Weights of a small GPT-style language model, trained from scratch on English Wikipedia.
Architecture: RMSNorm before each block, attention and MLP in parallel.
Each number is 500 + 25 x the weight over its row's rms, rounded and kept within 0 to 999. Layers, rows and columns count from 0. Numbers have three digits each. The size before them is the row's rms in percent of the matrix's.

# layer 2 MLP down, 384x1024, rms 0.114, rows 373-383, columns 576-639
097:454523491495508529477480464545473494490521526537543511498503537441518520517494485526524506505503514512489465516501519477459517486491535544515485513542489525489515502498513473466501566495541469
100:483505537498525549498569509471512514506458472496493501485513495500483456483501483453551509490500509473486518527520518480542525506492531527531451507526470562495530456485496494459541495513520487
098:511505477541479529486524481551436521491473447482505476483522506498503533488466507491507517499510508469481481468525474497462505506517515518476513486490516482545490503452476541477511483424517499
095:461533522473509500547507514539458481499520479470499505484518499497544465492524519490538528492527516519498515514489513484494480486515478539472492495481486519499485475499502519496512499483511542
097:539528493516471495539478509499481489488501513481503548477463521518481531472510452457467479479505463496534462498498499499473481558494482511512548495518472523461465503460509511520481484503547507
096:527554510506468499482524501499534532469475505469493491504522538480483525473517489529501467500510530531530504473489516533469452514524490461475490485482546446453492521455505524482485528496498494
097:512522435496512483519509497508483480501525486492458459503541494496463510484531529526531508483505499507491499489499457498517509503478514491494511523483477469522487519506479470462504517474520486
097:486501466466460503524521567469506498496499497501501442494548522509467507504475509497507511473495474518463486489460483498507527517508513477454507512524473576508490519500483505560507484493534499
105:512523536454528514531484528544529505494487476536535477491558546488543545497479461459497544514473489511469540519511507439509453503527535495545505515553513449501462554497438513523518542525532537
099:468550532494518532501487490533491524473512515482470496498527511497510497523492517511502524459482505496499502476552531530534482476516504528475485484472515516508446502470514476460534463479518500
094:536511493493557504508488489514457485460517516538506507512489503524490487491459485531497533477487520502470486492509496498506482569540483485535498534512484530487513489457532457514505512553467513